Each number is 500 + 25 x the weight over its row's rms, rounded and kept within 0 to 999. Layers, rows and columns count from 0. Numbers have three digits each. The size before them is the row's rms in percent of the matrix's.

# q: layer 5 attention query, 512x512, rms 0.163, rows 0-63, columns 448-511
# k: layer 5 attention key, 512x512, rms 0.165, rows 0-63, columns 448-511
# v: layer 5 attention value, 512x512, rms 0.183, rows 0-35, columns 448-511
# o: layer 5 attention output (transposed), 512x512, rms 0.167, rows 0-35, columns 448-511
q0 095:523504492454490492505525431513442498509547502478478487478508497519512518502496475465528510530488486494514543548475508460483507498518476546484473483525521475438510520489431479518514469499493490
k0 106:520475474476518526483473474482497532463513484481508522492493519489471462507532456488490489511504510461513477517455482494502445523509524594489541514515553518481517487494441522493502504483493444
q1 083:474476509529480499526505509516537478519494487554490520534464453516523481467487522496506478455520495534484506481500489528494511505479510511475521488455498467548489474529554497554512530509511514
k1 096:488490478506529536530530488508495520459495516467497545490454480509473517488508481500500489477501501484514502523505529530509498489487514477492534491527490513467521489445430488480481516498483551
q2 085:505486521499471501502542506465458509494493510475487481483512509467497500569540484521537478531478482490497474491492538487503476501507523528516479541535532543458510527446523541500485502527513463
k2 095:517476478483483532513482466491515521490509477549497494522486496542482476476485523495506496502457518470511471548452529489463487471496487526509496519532509517502498471561438510494547501501505477
q3 076:485508487550501511513530516501540506498502505463530515512450507522533524436492529492521465493485520476491490468516461493502503518505539505509504509513469483499495497506516473496496462484526504
k3 081:504428518496470512470496529507478486511480508488456533468482520487469495536546480519507491532486538500531496539486506493492509501473495554502520497524511536459518516456498448463517496500469447
q4 088:480504552512502495481474527511489469511481494537506495529499487500475488484475525494497523509481479494506521494526491499528516493494477395467523514470519512508485488538515494514449490514477493
k4 089:512508486544488482507532519526499474511511499491495473503510512493547531533482496492470474509493535492468459475523490500469523548500486507500530479497476488498475513511534480537487498503503505
q5 096:481526508488525506529525510490496513490491531456511485511517495473496536495496493460529494481503496475443422513521500510518496469492492516503517540514490526491520478505471556506496456526464542
k5 086:508540503479487510472505471508523535451520524485526519481509484492499464570516473522536501493489470479474521521510454518504468521510466442496492514482548474509470493499543539509480460469532502
q6 099:525524512491525479511526485484521502509460483504532519498498521514482488522488508489462499486485538442508487479509501536540504570480500511513512520472451498505490524512505494543460496506470500
k6 097:539474521517495506505532488481478479530513513521469466526527512494525545546499500518491529546508513482502512496512486510488472482491512490498462515571462503527492441509504515451518548486503467
q7 095:505508520483526492504540518517478484483542514498527482498509486486512514481519544529520510486488521532497494500494517537464512527468494527490541484493451485495544531519500556475524514489483494
k7 095:475480549511523508473499501505534490464463509524474525499470463521510509476466517490473504500512463468469512505500504456526505527486503541526498542512449447543530551500482507480461533536501457
q8 091:495465540484506495507500526495510492479484510483528497516496527478508494495533448460485520528492564478518506501493474537547548559517474477496460494483452519512490564466479441516528465472496488
k8 094:488497470542536511550486492513497484472479494507486515454495476477546531488528537558513480473482474511479524533467503466494518542488499521498493506503518547500506480533509475482487507448559491
q9 090:486485502485508489467488513505488514459519476472511503506452536486493531483491528454508515484491492517491504518507476511455464492492481505465536514485535470518535447558508487520464493516464502
k9 086:471524494505452484488518493502468484483499523515465499533473421485528466522483499531474486525504521525534512498509523534462533485505497529495468509464518484499489570520534457529527501507519492
q10 097:495484502503504495509538509511531516514491534488518463511493561509507471494527512504519466468480535494499470485483522483465516492548468493508497519502496516548540455489512499496493511530498496
k10 100:467515501506505534459488439492468509515490444493480522508487527506480519530495490475494489493492548498480486491533487492515504480489529555506488539549530464483507505521491530491503500497488487
q11 092:470522512464467478551490503483487516471452503533473455548491498489494475494505486466477544529478519506530469468501510479472501510468500483546540515459479547454487514485486488491509517491505518
k11 094:444460520487427478475484456477524522476505498476502496488505512516465462504497465557530493487499540469487517513494522504484473534466473500509501547537509501524525491481493513484459461513472503
q12 098:458503479479490509519513500550527499509464511540479498509502501513491537479464493523438461515514483472503496518491494521505489497517486534492481526505514529472496488513541485472506509484538511
k12 095:485517440521512462497484511482506491520535524482486506495493500461481498507499472514490541506500498504504538489504498509485472501501475431512508481483505472482514485504482473497474486472462527
q13 104:507477514503515522500519501512516563506478502504510523489515484501490492497525492494502488466495515515502528517498496511473513530518533553474483475487476546540535483523434504462474481508501493
k13 096:490499460481529496492475525497514472508505512540512514537503532507486498535495507522512477520524510510474528530423517514516462466457461492487533521512481568487521501483483509458537506511505534
q14 098:516524504478484440489458513512466519503474488468483495520513488490494503529489548496516480540505519485502532542526516539481503536467500481490529518536459469504513481498529473537458495517513518
k14 095:491529498528519510467541495513520507518473469486489490504484433523502518502527542482501498489500488533558497506510445540501489504514459473503493488533505500493518497493472529530543490523519532
q15 096:507502515470481493484529498524520512524499492518515516469479481497480490521490535518552517494502469525525502453481483506492509495496482542479487536494455429531496474490487557476458458548499501
k15 090:494490532495550500461486498511505496502517519542508489511505471455483528565489522470526505477486517519505518509557476466486498525468511468543483514503496552505495541503470541478509480498461506
q16 101:495540504531490509498499526475528490537517530510500494534473506494545529437547466489470500478486517489489523472444475489522502489505491474483486466462502496479502503530488519482467500491495482
k16 098:489518494480521468504536511495482485476536504485472493524533506497510510503519484504498554466514483541522486515472494465516505514471476476478596490497478495503521517540514480489516488503511526
q17 101:513523512512522506453504509523497528523508470486504489501498498512486482552513509456513492520527492516459546503498486497507503553493558477507482496489465506504553517489480524461507484493527457
k17 104:509489528485476496498500463492510482514509489511467479486483465514533463444520489514553501470501467520483473493492484527501504493483466500503549500484527461525536478480496548558505487515457514
q18 101:512487496521516518473470501471497497487451510505548502511536527485495509484485482512512531487489515525506492485499508476467496483503519518500526454481490497508485487500481533499524481518545540
k18 102:474458498512489481497504463505509512512470508475466442515511478512453453520503458502441499516532486508518496507526490536487516520526487511515490523522519511461471501520502508515500491513514505
q19 092:530502502452465518498481499465489529502531483512540475502509475497451490481481499467532487535495528531520476491510538496495532533472433515506490488529500471508480522465437488505519468500509474
k19 095:470530486464487559468510508483474514505516443511499493510493441482469498474518555501505532487544499514490472493455493479466484497516516534478530518507504520462537502520481513571501539512472507
q20 101:533471547539517530525447508472486504483499529523518511502540536488472505499484517510497539473472504500477508502519532527497494470484539499498471516490503489458449463493532469546515501531541473
k20 097:487468477545498545505505482516537496498457431494498538512515475475459466522484515524487494502485512471512505520505499440516469512507464533511517484486489525484506479503515487480535473519490500
q21 098:498479500479533497494475487487512482502510523513510558475520507544439488537497520459468501538457529459495510528522508512511491494471510506491518524493474471494487525506530479508529510538519500
k21 097:491504473504485482468506546493497472501484529491499464479492482488561492529524512494466521483469496528452512486502515548506472561496515500522560504489509499494475507519511469538479465478475503
q22 101:563519515540495516481515505507503501447499515518518516480504504498545500455513578500494482510522525490522500478501536472481499496510438443452472490480495474513518510523532502518501456488490486
k22 099:474482505504481499520490476505473493466482498450506509496492518514509487491510558513451528507486516491543502463530484509494480483497527453477454528505502487506482527506521484474506482496478512
q23 098:488448519500501495477517531530503461502476500540504532488549520521522469485525489478492440498478485509515461508502455487474485527485528519485483515505461528513484505535521490489547494470481522
k23 098:497478499504512463535551484520512504508485460517511472504525521513555533513502457459496508470510518496512456509486497486505499489496498491476479496517511500512553526498528504524516480540476480
q24 102:492504493492545489501511529506452519497491517517465491508499475467506530502529484522497438494497524533492502523486465467482533546516543495492460488468516493494513519528513492459535562522529501
k24 095:539473527492479510511448476489539524510486544509493494524494483508530500452474512509530535529496453523509523474496502510481488529439531511500562521477523492449513503502463487463494501539505484
q25 106:511476517470544506497498470479502495482489488522516477526546518522476527507497541519485493520505527478523526490521539488497516465548468493531467510514490524470473460524513493491450502504474583
k25 103:517521526521453502450478471537504470479511516524486502511475473509509505487539471516493539479501474426479449513507508478485508455544493505524478475492487483509530491490534468530529551484510498
q26 099:496470494517503488446502533503518546489522526488492516540518497475509498531542518528514515522516504549560532505502500513492492537490502499516510516510468457470482486470514448482509516514530457
k26 100:481443530518486495445459506524488514494558499508485466479491483479495561483492449483502484462518569539507496492472482475502489487464530555490544481489518472484524485530508515516499519496509460
q27 108:505516499517535491527501497484555517541521483470484468481463508528446486501504459500514513467477501475496532487476530509487508444500492458504551505479497465502498537518478493462528486468470521
k27 100:506511489445521495488497503495526495497515494495499531501473524509505474520487501516528536512521481502578458509504530494467462488495517513498491470493503467529479505446543522470489520472478496
q28 106:476501502485500483483507494499492460476502501516478482482502512499480492527520453525547493520483515499484521439517482497517492468502544488506500536547547525494483522487494492544516519493462505
k28 097:531487524481510527501476514518501526498539468474502525474501485490470532520464459464521480475482460515484488510511488460510478476455497498486483467455489536494530508521531504515510486522494495
q29 103:477454489495531466476527470487488522524455487497465481516548508519498482482511500474463492516497508455523524482455511495470524520493465524503532493489495491456489531498471503533547526511485493
k29 099:505459516509522481489517519511531477521503517503480494513454505469542537507486512501478477486517535483502520473479529507479451497530497486504519486522509505500501463543484480502499504496540495
q30 104:492505505499513495529541503490562506454477496519559481510466507524476480512480494506496489491524474522528574505465525543450484502518505496485501507492505491510479453496492500494466518460512496
k30 104:495485534481475442521477517556478538435477535539530496490483486484533515496504478529525489554508454514506549504477506533487506470478489491524496524489513489508518477532528517480513487484530489
q31 104:475491531515513485522521543488497503521446503488492495451552514498442537524493535499511534499471500505535543491510522532461461476527550526477532506520506512474464511520503502481491496480475525
k31 106:515479489488460498457489489453517532492461525501528524488487465503457533530507466475489481507535510542550504522519522515532509499497513471484490450475516468477470523505449497490486449531525515
q32 105:466492538497511511515495456487506529517491507478514452489499488501524520517507567553485515559517490529499471518500465507514523532491597537492522509500546470451523517494537522493483506463509533
k32 101:504493469490533470509488498533521487489505449507511436508498486499497484512533491522478407516482512522527495499519538507488503493479524505479508512503486498496487504497492483523498517472482526
q33 108:473512528497514519508512510523493515516494521501459528473513518475505491566495512501461505517537524441456507527489505510465490474558463499502497524517474519521476485495507466500503503451487536
k33 104:509493478482503519473463484505460474479491472527487477460501493496458507481510542477481481501450507409506451472514478436486479518496518550486475510549523517543499462471508492504538482511449474
q34 103:498512475472451474509503461493499459541454485505530523483521463473482543492493470498517480475439502524487506479515479479506499500514550490511500499516517521490464561490546489508509530503539527
k34 098:525524558542509538554485507482511525501484490497500494527490530538509498515451515484510476515477457517499492471473516527541509521455471543510519505479467487541506481498508495533470506510522488
q35 103:536490505494509488483466463499509474492533476513522540508466473518462487497498499491504523530463514519526558495493475509505461450479490511525501510517487468468510493557492530506507515483489545
k35 098:542486472522508468514510524522542497506538497529506440460519480533503471491491468514506504546475518532521486486479516493471493500507488516523487526522484518480521538498464501479480505492517487
q36 099:498498487490500508461514480529500500478457472498490477528492527534463489483466497522510532508502488505479493500477447490505471519505509543496497499480494509504485535481505474508525482485489448
k36 098:428472519518509505521515496509502491507523520465472505498509508515534501483528500497495539520510510452495484501492530514478491455461483533535518540497482496533513550502506503486500504489543545
q37 103:468450457551490477525496545507476459485484516461484469519505455549440488501512492456523517507493504475501462476506508499538490540533464518517438498568494489493486509474466467497512535515493517
k37 099:513495519524467472501490485573496494453474525487505469513498504493476534527489557474561487564455500499500451525473492499486488502504490461497496514479521556449549511498531471455502500536500454
q38 103:505520513557511485505456500534535490508465529496507540491497551510527537524491487474488532538468505526470480508511476472560484499528509515489500533508520510505514486515532514517498502512450518
k38 102:552447521545528512471490510473491510524487467506501478483482479477513490474484503496475492460504480491483502484532514526453488502520440456501514490499502530505444521481473525508524525498474508
q39 103:465467464442476494504503490442503494516465478504535521545531466532552527515511510448466506490475537513556550519501575528472499510459557508494528489489516530472521500490472516522486528502458478
k39 100:524488443488483510505499527506565516482536515531518452460544447493491535502475501500595534517497495556514510532482500493513491483513521505521532482526494496519480456502500537520498493539541514
q40 106:493519486516468497501515590521474472522544468502552486551551523479464530525512481464518537490501510445448515510516539469552488490496476516493462470540509495479517492450505550498503451465508487
k40 099:526498503544507510469513465501480462548508473469497486488501476489492509512493511557501510544501473522495525567536461498510519477483490535513492468516492498469497492502533474540477534510559517
q41 106:520539497488510462516518499514476503453523463497506530521485481479543489496500463519497525447526517502445593516531472480477476501474495525520516544491511503551467542474476496513420530550489535
k41 098:480502487512510477452532511507494489507470514475509553474502497481486583516499512499514495519559485517476517538466488476471494480489498524498522540488506478500541510489536493494508482544504532
q42 104:539526415479504487534472499463488494502494492439500492525476455507477487526506508502463473496496487474485513454499564464474496463516537456482484536493517497489545500487473470498477546427519442
k42 099:478482521460521506496519518466506542507531528492499462489521514536496491494526484482505472505531504485466485491523490508501489520502524521495511460490492598502463473466513507520483524464501489
q43 103:535489494505512498479536527524496491472483510493521511462516492490496496500522469510471496471508565587462513502486530523526529503498503491466531482507489527515472474505520499508558525498528499
k43 102:547456454512529492550506505512494474537547518459497458493514489480496518551517514520493532474514476530575505517502527518521489480518482508525466453481510473452482572510511502492488513507497486
q44 106:420490526514478488467469518484538470529483497492513472435492490525509514504488515506518484464502511515480466511495508510544567515485524497561476466470500536505485477539513518482463538527519511
k44 096:533501475525519503464481479498467507506471503468495520508524507500540486506515473521472500532473515502511500516500488485527447544507538448478469522494496497510479539485477471489533488552493498
q45 104:484479530497519501511531488507493493521504482509492492523470461494493468510450497570515498462451526468500470471495504510501495475528522473469470480450502445448482496492506458488483458494492465
k45 104:527490488503531484503468451506512495574484479481523482509479486517511475481535509469480542487499503511503481504492490496496524507504493521479513498505482543478479470509492523520465471500478489
q46 105:465506519531497455524529470476500494466534483508533451496486530545532470523467449549474485510498491485513460499516435497473493508534504485521524490494503486465491464492508511466526483511514482
k46 101:500493471523455545499522503489476489518503482455497475507523515457479481492481501480510510493479491496462473483545524543494454468505479499503474491486486510477529456539550531501497513494477498
q47 100:522488509522481474554449475491458498531576497538515528521526479485527487523476518460525499477513512552512519489476463508499521489479539465542507514448508525500473486464553517503505465497476530
k47 102:488484471480524497494466484495534501519496509467531507493507516527559532502551469514468513479531480555507479513465542520500533484465494501427489531510463477461501465518459513476490464537498501
q48 103:486491509484541468574459537523505498502528515529524535495460506494518516501529512511532494526463518543528529500494499536511473500503496450514508476493518513528480469481488451546479540493521442
k48 101:511477447475479497500448450471487500546509488465503523483528495524463502476517438483523532515490488485474517511553479528533508521515488482529497513465492477512487483517528504533525497469509505
q49 099:466489482512490521518493488506550491524506484469477471506503499474466495503465503517510516495461533472532484534491503495503503476500461523434516505520504462488519471517499543534506515505512530
k49 099:463518497491497517488502495511521512523510548540438515475481519489506533475531499491474474491568506546512508489478470471527503441529532462494536493480518562474505451520475474498481512529509487
q50 102:497476501495526511546494505522502499545516570471462513474489503508496545516516461525474512500547516541542499476502547513488476491510525486496473506477500492520486494492545507506521448524512492
k50 100:522492532519524548484516490489483459500529516493525495542507519469515504509503500489517524509451495547509497509539501471521459485534506472460535497499470488501485494488482494489519471528477501
q51 105:485526514522539504497487509522496511498450519503499517492520505525459497486490521507465485491503511486494513475486471472503521483502457505504522490459460476505520530525469519538462489440457472
k51 102:495505493445481496549554556447514487495491502509506441507470454515497527477487477500518479504484461538514506484505500512509499527469477496531485505478483451460445545524471482487488500525507444
q52 110:489521485506460508469508483505514528483506492504475517515506503484510514509491492505477497475505496506526491531467527462508527515497510512475521481518512479517508470510450510533476510512491522
k52 103:489529541490512506550464475502514496456507485473533516467525497582489493498501512531528516501469473524508480477504487527486485495476494495544510476521489553477516487525512525487500475483525502
q53 105:476509542473489484521479488481497504521531470507504477473506459514479510531486493521529447499538478487514479483522468488469505489529547491533544470532502492462518484504549479496503497528524548
k53 099:487535492529494503478513543477519466496451466462543502509490528506498507417485481499488503505520476502538471464499504468466500502506467430531495499478504555525544488550456557506491510537491488
q54 101:509487523537443489507516496516493466468462502509505476544497490488445480554515516539498476510501512475533483491488512492515446525500452512485512472506523528513499536490485533541500503469492539
k54 106:503493457512525480496535478491476465487502497482469545434488485482510494488515466481480508526509513524473499509507471531545547484530505499510487483493458496510452589484508498508545538545506474
q55 098:508540475487462506510515497438520503519460522461470514485495503438505521512479517486534459514530538462545536535523486457531471451522484490551469507472485515532514493446471507485482518551487501
k55 097:501509467452503529471498471550474475497501479514514488514493546524513485522485495498521539499468484537499498477490517509492470485456447536507524478495527492515507505526487503493540485520480529
q56 105:520479515504477472484458453498532470516502508483506470500482508497509512538525494458524476511477485519496498443508465461499502499465508478476497532519505517493487516490484493503479482494462470
k56 098:531456549436512509502477498544472499554489499475502443489481534501486476494500507485526496521534518465501490523481512550512472507509494552506533525525512471484474530474519510477508482502423488
q57 101:469485539481538478480554556497561488523503494563497477485467478423502473494473474521556520501476457495473506519533426494542478518469496470519507467533484488510506506507476511542468526531493480
k57 102:494519484482506448497489477503453441469495499506530530520514490531521471522510480492457490495499513504504491477460488510472528499511551511519470518528493508480483477498450513503535501543504486
q58 103:474480530539511490486488476510472479501461515480503469483501542482548463515497518488477527516499471505556467452502488488469537517483519495511491480470503521489498450459521528501502499440448505
k58 100:502489493491480516501485497498467488486493492457515480501509526462504486448513513495477446450510542495476495446510501510478507530521516449533496449521518487461475517530499478485522516542508507
q59 106:491512523527454513493478483505506473439580482526496524503476485530493488491509511458481508477478483482479518483510505527489469537445448482494512494488500518471512513457480496509501446486508477
k59 099:525517539498485471480504503480505513523464468514502484469501485509560508510513482466459486530491487484477478491535516451512529513508492525504495500529500498488518493508497463509509490481534465
q60 103:517500486522501502482490502474491473522513510508484496517504474484507500495479466558493496517493508563543475517477490498503465499492492500523495531470508513520486510471569503491498488454483461
k60 096:486458521495482517554460498482516529496489530504513463477465554503484498482542465441459466516510487551512479504455514481476499520487453437481490544480537494491498524470519507489471432505486539
q61 109:515458493436523493495502514507502534463548542489529484531553510482522522480533476498472521489492513457500547505484502503525482481461528494470497511489505485500497505495493532489496481517550468
k61 100:539480505492467493494504519508543559489508514496481508429460503500486535489461461474539512517513512497453486484532551519520520538446500511509490441488449498520531488505509507526473459510498458
q62 105:479511508504500472468514516540524473502515478451548471507502525554518501528496503484509521469497476538602528503489533484483499510502490499493498521481466475504476512511467543528487508553532479
k62 095:459525507498476509530522531513492530494536484501483546521505472516531498516502523516518493479480465511512501486501493527521551566526496519476474499512504504488510510492487534474469475523498561
q63 098:503501520507511501515488472535501506500485507492489528496545469494521517525532510496525522519506491541524493542484482487525482436491487481555462477475463460483525470530493526531505524521458469
k63 095:502471504478473533469490476509511487520531493450502520570512498521509490510461550494516481458496528467493506476453517520531511479478486503501530510518531472496447525521497507481507482500518495
v0 094:510503517460519497491527487526448503467503544568497464482465488471516504510500504482496472503450524486516469464484502525473505495483508461480507491469514503500514467533536499519503498511522525
o0 092:520468518539487500489470529532457472535482502494523559460506504533494535524463507541488497507532503513529517511501483508475508502502491511504495493520473514498501493447498485515490518525521481
v1 095:481507495496484534473500454504546451534484490520507526472511521560479488484512470485527517481475521506473490514501568487511513505502538479502512474480515427503490513470467496510500458485510493
o1 095:500479491465461494511485555474494494524518540459477508485537532516515545533507458519475532455538468502515487488493464507494486565486503504510464515475463479531517487466512525474472559524504508
v2 098:497484548506528487463519547485523476516457482460494469519465488524529490510535487532457494560516497495533523523473523441478531467515499543489486527499495472501484527512480503501567521538494454
o2 095:499501528483500506501470480500535522447503517526478505496506521523485480507522507497526525460496492475479472502491481531550485530533500449525470509521514458502497514497478476490483483502503534
v3 093:448463479452524460496453511528516523491492490550490523495524494483515498511533490495478526490516499480499467510491517521505509456477533549532468515506515506530487500492536526461485509477478502
o3 093:523523485503474493486476523483463530501461443467519514452463497494476490481530530471538481468519485517513482506522498479466476566514536466494475527473516492540538489473529479459480491526520489
v4 098:493566515480488485482492511477495465504499530463551485465509461518489478495485516502511528459507527495498500501503495479473491476564476483480493517521527502500496526489483477550473500503490551
o4 095:512482461506496541460542528527477539535511487568515506507506499465501547530490510524497497486504471512516500461488546478493499508424522507469535502465525519485506525487468515487536484526519508
v5 095:492515512511459520536504501454544481520518548537478490516545532498530438529480513475523523504475511507515513520455481485463558549523547533471546459522465509506527500484530505491511504446492537
o5 095:545489524539474445471526523530476505504513502448500502460523465445501520471533532475536502519532488503477493477538510486508516476494439482511511472475496484498485499526562508488459498526498475
v6 093:464500477512434464523490488409475538507506495513533480524509474503506523517546505535477459500535484507497521469512524495522463484462497492478507491490526487487534528514483507511506461487510484
o6 088:508499509484544519498502503580532464527546497474485504489520478499524471532496501456506483513464513516476448470514465524489486514523493485498468490538499548523501466494487513530525503467492485
v7 096:545483541479461501467496511521509475509536509488531539502483493540493527481554473494502528482518488440509502502473514503496497483503457510502514493475506488545509481535486512508549485460514518
o7 095:531515512498564456550529488490510498484512488506518508500500528502528481535456535495487535497489545530528490524531487496488476474516519503513489515531519472501517521488565497508498478554480520
v8 097:498538462478510502517511474486496508486462503516483465479521492460527511515507520520491473496554497487478512521484535483489536508469513505545477483498504497504540492487514529468523512553485487
o8 097:510495501527511518485501542521499494458497465430493474509488491513473500499533542504517503514516523488482503489537450494529502488474464521492504512497479500468454550504514493512487499460516493
v9 098:493471484513480530502489486523525481487541471511468509478501509506494571505520502530483461546505487479468515500491521511457462500430499481497494472574500470543475523500512512508511508492520491
o9 094:527495513499477466479480533488494461526523503487477519502462522513496511467523463516527519475537479474502474524491502450524527510476510506519528524478478508521521530488512562491483470504451512
v10 104:493479482514487494467529516472507554522486490487518491506472471582481524518460459469511491527506493506506466503510510541493450541495447491523477539503491504448470524512502484508491490499444472
o10 095:485466493512532506510505520511465519485470444541511502486504486487495501506506504468494516505476470517511537491492527503476514504516515523486479515524547512512486469486519493483488508492469526
v11 100:486508482537520476496499510538540518555462522452547508567464463485512521517566508486503502480502536505514523472492490457536498536525483529483510493479491517487514494526542513472554514502491471
o11 096:506489462472492500495479494485491513512489504504515502523508508498529514464496444466515506480486511484495518512496495531487537468504476494472451499507485495515532518513561504548474539456485538
v12 088:458522528500482496482524500512480471483462531458455474517521503499507505501551508521515484507504521534512497520530520533485465475507495540492544586495522501503470460476473518488508474488481524
o12 093:503512522494499460500477453576507535499487551501540497513505496473496458529553486488466446545458480474502465506481459516550480526481463477482487462512538494488514477502536504525519503477477510
v13 098:499464521528421470494507513504522445468508470479483544453490523524493517521495504530543443511506534475510496485528497473519434478465533476479491509513500480514499510521514531505494538523493538
o13 091:468540479477479515503535508508559498555562516533496499507518528468484485548493519502499519477517486472533535476525509503461539484483517503521507494491502489475532495502475502519515537488526473
v14 096:462483519486511527506527498485497481466524518527486545472454506509545538474537545507531523504503506537507488495520508454454479504488514454531526518493567520494515486507496504459519502484494497
o14 099:509494459513478471484508512527479532517472488496498475542495470490438472503481494515511501493510484515505510534486484498577525502483513489493481524484465509564500467501547476483523500484502520
v15 098:522496531496502471466467490509498518516487510517494477528473493481529497519550490498494470481518478487485541527502479498505533460507453496497489501519487513458542532509497540529491485468548442
o15 097:537449495506470488504497501517547501539548499468503492513501519485506548513458478490494506486476478507521507522492490474481483466441504508491505523484478579544487486525470496505553507514494497
v16 092:526501515519510519502495519482496528501543491495531490496523518516470512529455502476488469449505497529527483472508476515522473491504522515532510506501497470497520506475498490520541486510517473
o16 094:503480470510498496537480486498523511469507501499525518485513537458490490503528512491495490553523488522516521492512519464474458510510476519499496515492450516490525498519492550549475514410476515
v17 096:490500521519521508510500500536503475523536494521531521448490482543532528519506502496499506521497488494493514524502503480509505485519492501479527485540496534500504458491504522507480457480548502
o17 091:506525462468470479475509474493495523518458524483484491489485538522499531458491481505522524502510476457526499551514513484535495459497516443484503475496523511519498500501516480497490498505513536
v18 094:530499494467500457517489523474522528478460498480531495477538523460518498490518509479505487488528502474484521506503486529523505495470516486504538507497531513506521496479503533508500498485472547
o18 094:545473462470487498507499496536488484531527462491497510507510502491496501465527505516507522507516459497517468480484512477475455489472505463500476477481467520502514493497472523532509509524471519
v19 092:462494542520472495479531534513495540468521492465491511506476512466504538528466514509485506502477492504500481482499486522518516548447480541515516518519526495458510489482528477477469514524512538
o19 096:496534512473547521530498470490523455509465491583515507481475483477475477468485502490511491458551512507497528536506485515467468469531487527546502550495504511478540510485522526515485516499475522
v20 097:497490508465490494516517480509455502491533524495523493537487529461473517544493507483472577503523506498504521495516488496498463511474508499515531498483520532519484486486495485482527530523537504
o20 096:511483476498488512488537496457491517466455491495484551480526491513454476446487513485493487492487496528476515495496482525522496512494471535497486504460485475532502507470532511481530462487510494
v21 097:505464507487475460538525518511514492550509471490497502483523538543472485521537511525523532538530519524520503490506520489473501532518509465510496526488523497514485517481516476504460485533503490
o21 092:434533476476490539524489512456503479465527526479481420538506500486480500481510495544470488468497496529459539527478499492480503530506491509495476473478502480477483482507480511509492531487503555
v22 095:456442499476540491472497480522560521467507484503476530504509467509520506499512503507474524503505513494484488505506477492472521473494444473481484527517527497469550477497532517539456493553523541
o22 095:498464539493460501488490466501491503507504474496508475450504510501516521511488506515512463522533537506494489474500497491516491480508499476472509516509473516518476511517468533480498507435509483
v23 090:514481480495489523488531523466555494527483548484485531466490510534496493480504508486475486473522527480484524541500524539507518516471491496441484508491521510505512520543469504481515478519460460
o23 091:512462501476477510485500528495510474481465471499420474489494435556483553527538480469501499496482503524511509503511493486463482518524496521502479464466527473472498560481516509483518504449510527
v24 094:502502484493462505479513563493503457515506527486509508495468501529507440492454484556512472476514490505493506523521510515489473474481526492466505504467496503509504491530540470455512492489478481
o24 097:521527475520491501475506511506505533533538494498447455499545506472483527537498520471507467513512496505501527487489525454495505478492459503500546498489491480440525474498499489512509517486519553
v25 097:499487515527473490500507497479507477503505473573494549518490482475513509471481494552503533503439518480504514527473470453486532506535477513452488487522531525505521481473559491490503530533496521
o25 094:467532501485470505508532516524511540544508506498498487483446515495518480490539478484503467521478495486487486495504504504505462484489516462524473476518442481510479518541542492541521509465518509
v26 095:498512525514462491533471526486518461484481495474490502475542478551493489494500525472488465487498525482493544499461480475531566491476535483555519503475517529494458543522518512491504495516496486
o26 093:482498490487482502498486509484500482507518510508536502493488529474478515543507444473479472534474548523492456511497498499526492482507499505513496514484496494490472491504491476513506479496548547
v27 095:503520544465517498536440506508457482526509505514458532552490506511455483535489496488509510464485516508493485534488509504496450498489511496518486490532518512514477480548537511495496477523503515
o27 092:492475525547531468459498501503495524470498494508543499468517525511525471496509503517477535504521437511464498511511532513540502482471494474533509480502480469480510471498477500518489527489496520
v28 090:487521505496510497506513526537492518510498454492513512503489472495501532498478517475518469475499499486526512482470490485545480528514483519500517513484508554511507520477552471492485510461539466
o28 096:481491509504476490510477488464498509497511496547482484482472522491494499509494553526538500509509486517458487504513493500489470497485435480546481534495538484471517485511534454500479488523493497
v29 095:543519485507500481485521479520525488462487522501468465536448480520469513510449518543457458478482483470526451511496455498529464480476460508490476527486498523515522517478508508459497477518501489
o29 094:536510489505530506505454534509508506520481492510488513466471519515514478491525503494508524483539515513455559456516482525536564518495516499508524443466515518536496467522501537527471497481468473
v30 091:519516470539538500487478497474501483485529489504528511509490510504471548500501492493475502520500492531482528485495483500511506490470491499511521492516533513486467504492505501488458502520515517
o30 092:488473518472506527522508503492493478537467507506485448502492524493480449478489478463533498484506505523522467529465504507495503509468446482501457492527492518486495517474480468514488527511488481
v31 098:478500518473475506483522506432530486496513485529513499493509496539521508490530525491539512485493482495496486496516483586559489448486488468522484492494507515506505497523524455518489476488519502
o31 093:516476502505510495487506482481467451536464480507497492541469510524473497513473505521518500501523493531498508553515527491463539538471513517514513528477497470499505486496474491492530442513496495
v32 093:498540520512532503489482481495494453476520530485493495542523539477513482496478493473513543503486531470492520502511445465517466526486490518484476473446502537470508483491498474463446493502524481
o32 093:538529469490489528501503547509493525475514490511522473520494468532471530508456453484500453521557493505482497513515491498508459475496514492482520537509525491540521522515493513479491515452525521
v33 095:508503513475503503523505494473440535472473473512483496524496489489524501525506502517538486455485548509490501475488440495487501468522497489533482509497454486517483452440528509513478487480499495
o33 092:497489507512500511527444446529495517538487478510488450511461524455476445465503494528542510506522530512499520513469494530542501518477515491526497517505540514498475519513460495478479487514461471
v34 095:494496482515508510443494556519517476520443509505517485496527482517516467531491532501515516498499515467498479495485530500488501527491497500506496494508529507490492488472510521499465517468500555
o34 098:422480521522499452498546412529485474515518479523471509510479510482507509475461499501471526487490467523499506507530432460550480508514531499531486503516523496528512503488533536459495490509484494
v35 101:495482516472537500508517488483525497534517472465483490451534531476468519491500462522474552481478491479527509487464504487474487456530501491492497468513492531522481528488540522493463506493537478
o35 098:545504488546470478494531450477517493521493500496510454489479454481493503515536535464505497511519476479498499498500535521527481531477509467508494514499526489494538516524532466511521515512476491